Weights of a small GPT-style language model, trained from scratch on English Wikipedia.
Size: 14 layers, width 96, 2 heads of 64 (1 for keys and values), MLP 576 GELU, vocabulary 935, 2.17M parameters.
Each number is 128 + 32 x the weight over its row's rms, rounded and kept within 0 to 255. Layers, rows and columns count from 0. Numbers have three digits each. The size before them is the row's rms in percent of the matrix's.

# down: layer 2 MLP down (transposed), 576x96, rms 0.181, rows 372-385, columns 0-95
# up: layer 2 MLP up, 576x96, rms 0.211, rows 373-386, columns 0-95
down372 107:093144062139157105074136154073133122156083144107104136137138105134148105135103119163132145178123170181118082149088129131166062124160185117182161085126077147141127113112153154163098142138094108167082169137136163135149117061078141122073076066108106178078096158087112117154164118116176096111
up373 091:142074145159093173148134106140197115093094114110117152106148128104139161140116076190158118122143124158136162130154137127170120122108158095097132151123105180069131044167119133130145132131069107108155080185139127126169116188106061120104134106113176103129157122153101082182071057123146091183
down373 092:119198133117108107129128098074133168143157121137132027134087150174136082108130167055083157147125122154098065105128120134138139113091100153128150126098188109112211134144166132115100133195152174071146112127135090111098154090159094129104101159148135117201096154130120173128168092129129100110
up374 093:101098133097110101133114097117179102102153162128111153145082188169127152104117094182221094127116134112133117124166130112081167091102114095155157180085135106140137172151087131132099123040139135111105122102163104067113109114098109161116096129122149085112120094203085141185136200127082138158
down374 094:135149105140109089140175172135081116140054128122105117111148158092082192077129211129105141097128112195102122105118088150146076151123134176071137123097124197115103127110127144119129109209141125095172100111105120124134062107095118069149103110077145118135099072102122102115107110136152100066
up375 095:187145127133154155161145164156174094165163126118191058132071136148100105168150127155141068159187067095158139165100124128061162101149141166122142122089137121104078110117127156084112141141101144139082186106106155088158094100062090135078095099113114124099159105137162114159074158158115153124
down375 101:079139127214160159086073127094144100082144108189070155110119095117183105125105112125152162106137130185080144073131144137150112126138113148126149174154103143127110087122088172132157123129120127109150127139114090090157160114207148088142068083147194125206116178127120128091160099157100153115
up376 091:118113210137103161055131102135101142071116130083113142206049085152160145112125065141117164106132103128096112102149142219134133122128169057143125159113138159126142120102094148072122077137193170161130134175112124172158124131118161102122105089144145138122103136096143098102125093139112083153
down376 079:153161110108122131125166158141139127086113127167137095083115127136094093154127145105154146138124141129159082123095092078133161094116112194096122128158189088052063116144137025205104154153101108138103159133102118086086184102123064127162069138094093164146173139166138145120119158101114126133
up377 111:131103119187091119133108107140106100135183130169101172140105087180118139168137106092132160060079082088140101068134193150080143111172136152161117139150131129164124145141068164160124132159153060063166183095117119126133160067129146181136108180153133098106119161161137167118118105108182100114
down377 117:164078191138113109116115105145190131205113054118078125090170110109139102171168080191111115134145097165203100090153122150122123106115148127192146075123165170144101128162098130135119144115123157087156170119140096133099125099125098135150135156155132090201143186186128140110147092168115142119
up378 098:147093133181159129146067102160153163155108144136067115119111092111111098128099149117160138120130156142139155088206123136164140138107134185041173109110088131162124094130202134126095092123155138087137129143142140109220109036172087124189163096128114128107102164126095159155118153131147124116
down378 102:173106138161140117070120086074173095142155130091113099084183159151118172139188148118121109120090056143146142134121152138130147109155087102131071135152112072126139136125125101111111166115095145138107174069170096202054103180093129129112144114189143116128123065116145150156077088175138166142
up379 092:124137125112127144141139128116147089184078146083144103176111090135133056129199102152131158170056172166122076121133094191175104093085100142085133115102095166135066151091126152134115117132142125100115181151116184087178088096120112099072152132093123104130168142132081172138129086153110093171
down379 092:133136111130099108105113085103139158063136136115104150109138120129127110138083097130131142082176101093096149122130145126073144116147111084109131094144106071103119136164199145122134191078061142157054094133079095147102123162141152179175081092138160166133110088181160093053163176087105161128
up380 099:070065134145088054059143104107153117153130147109104132213148127160123157092123153127088189099153129088094186131151144100111122164129161088091080148096085144136119109094125154105101130080100151176149151150118123180171185172143092121146077112127121134174119161124087111090105119107175175137
down380 102:120155138064105124110156162133099127101179138085138176133137194127117110129139130070111130146067155148140118134143106170153088135077224138102155155166096123162148100134115146080220171085176093145100127102130143112184127124166123128119156155188081190113091149117162126132138103097154093152
up381 096:187112126123130138175109116166058161137157135150143105135187150094185127141102130116138069156088139123107124159091059114142155151134115087158135112122113127128131089113133175114153122054218109183180127107207133091104094128131141170040103155096141143101132136134131116165160080124129099157
down381 104:127090177118137142178124119116084104176123098172131091058132135133172095124091166197083133095160095125129128163105134157109204161137100179096093136151074071122161161136149220118120130112131154119128102069074117144112120136122130128111128118115071131128090129104184094189152097132124184142
up382 098:146137145057101097149160130108092108102152147098170144147119130108142158134049119153158025126100198130108134128111125041122140180139176137169120140109108092118060127124152111090083175168182069136164149183135138179126125128097109135136096142149108082144096163125126146136124121103147154083
down382 107:117143141071109144122152175140078065117077092132116071124205138100091167121089183155116136139142170134097129089145152169122150153100164174143131147154168131100038161126125127104146108142125150117110123111099161139143124121194173112096109080059109129148122126119154048148089111198116159146
up383 098:143098130092132145103104115117170112147106124126132092190075126128142104100106083103079138133151173199154161155143166176142067097134166129141078137120104122140121043108061064135140107138111178163163122144128090136068128102154073111126106159113148200137120152170119129136148215153139154146
down383 096:123149173185118153159114087152100115163140111164112071108164155111143127113121151098143127082136137082108083127135170169095141163183120139125156128117141111085087123118130128170141102077114154128113112093112176129216147119122172104094125085174103167183069099123194147075149036160109153159
up384 101:121143146093110087096129126091106113127059101153120075120165160137114114177092178131100062164128109125144188152114108142150077147163106176090126116084139133120226061079114124127090130148136170130140096151126123138150067047132142126115123107163131123166107187135173131140140148140148176066
down384 109:158161093148156118088116126135111184066117147203126088148119120147048084146146089130122126142129086118142132098172183165145133103138104120190217139117100147105119136130134148151142133123063127118071126158153078110138134144133127119119124092132119069114153075157086091125112156018097117139
up385 100:123120093174135180126089118100162135120084123120133152117113141144107124164155145187127126145145125152142161074130103086144122119133160166128122234143122117153067157087138079120106165147051210159126149127144098167165124194149091097175121068142105139070163119168116089112124109137185119158
down385 084:117146083132122160131136136161099160127169114161167102120167134107110132060149128131182088107056151121140073100145082090120154128125104051153161063139182090106182164193127123182128101108178072090169102085126189152106124181151118151140146151123130116148104136105137161144173148088113098111
up386 107:077043142161100170169156125153138095145084107177125172110117192124177138094155117098139196093102122149145094074163189161156126102156205165164166122134137184118088111091080138142106107096123147136120143126163156107081147091160204077124140139142121147116135127129154139171153133103112143111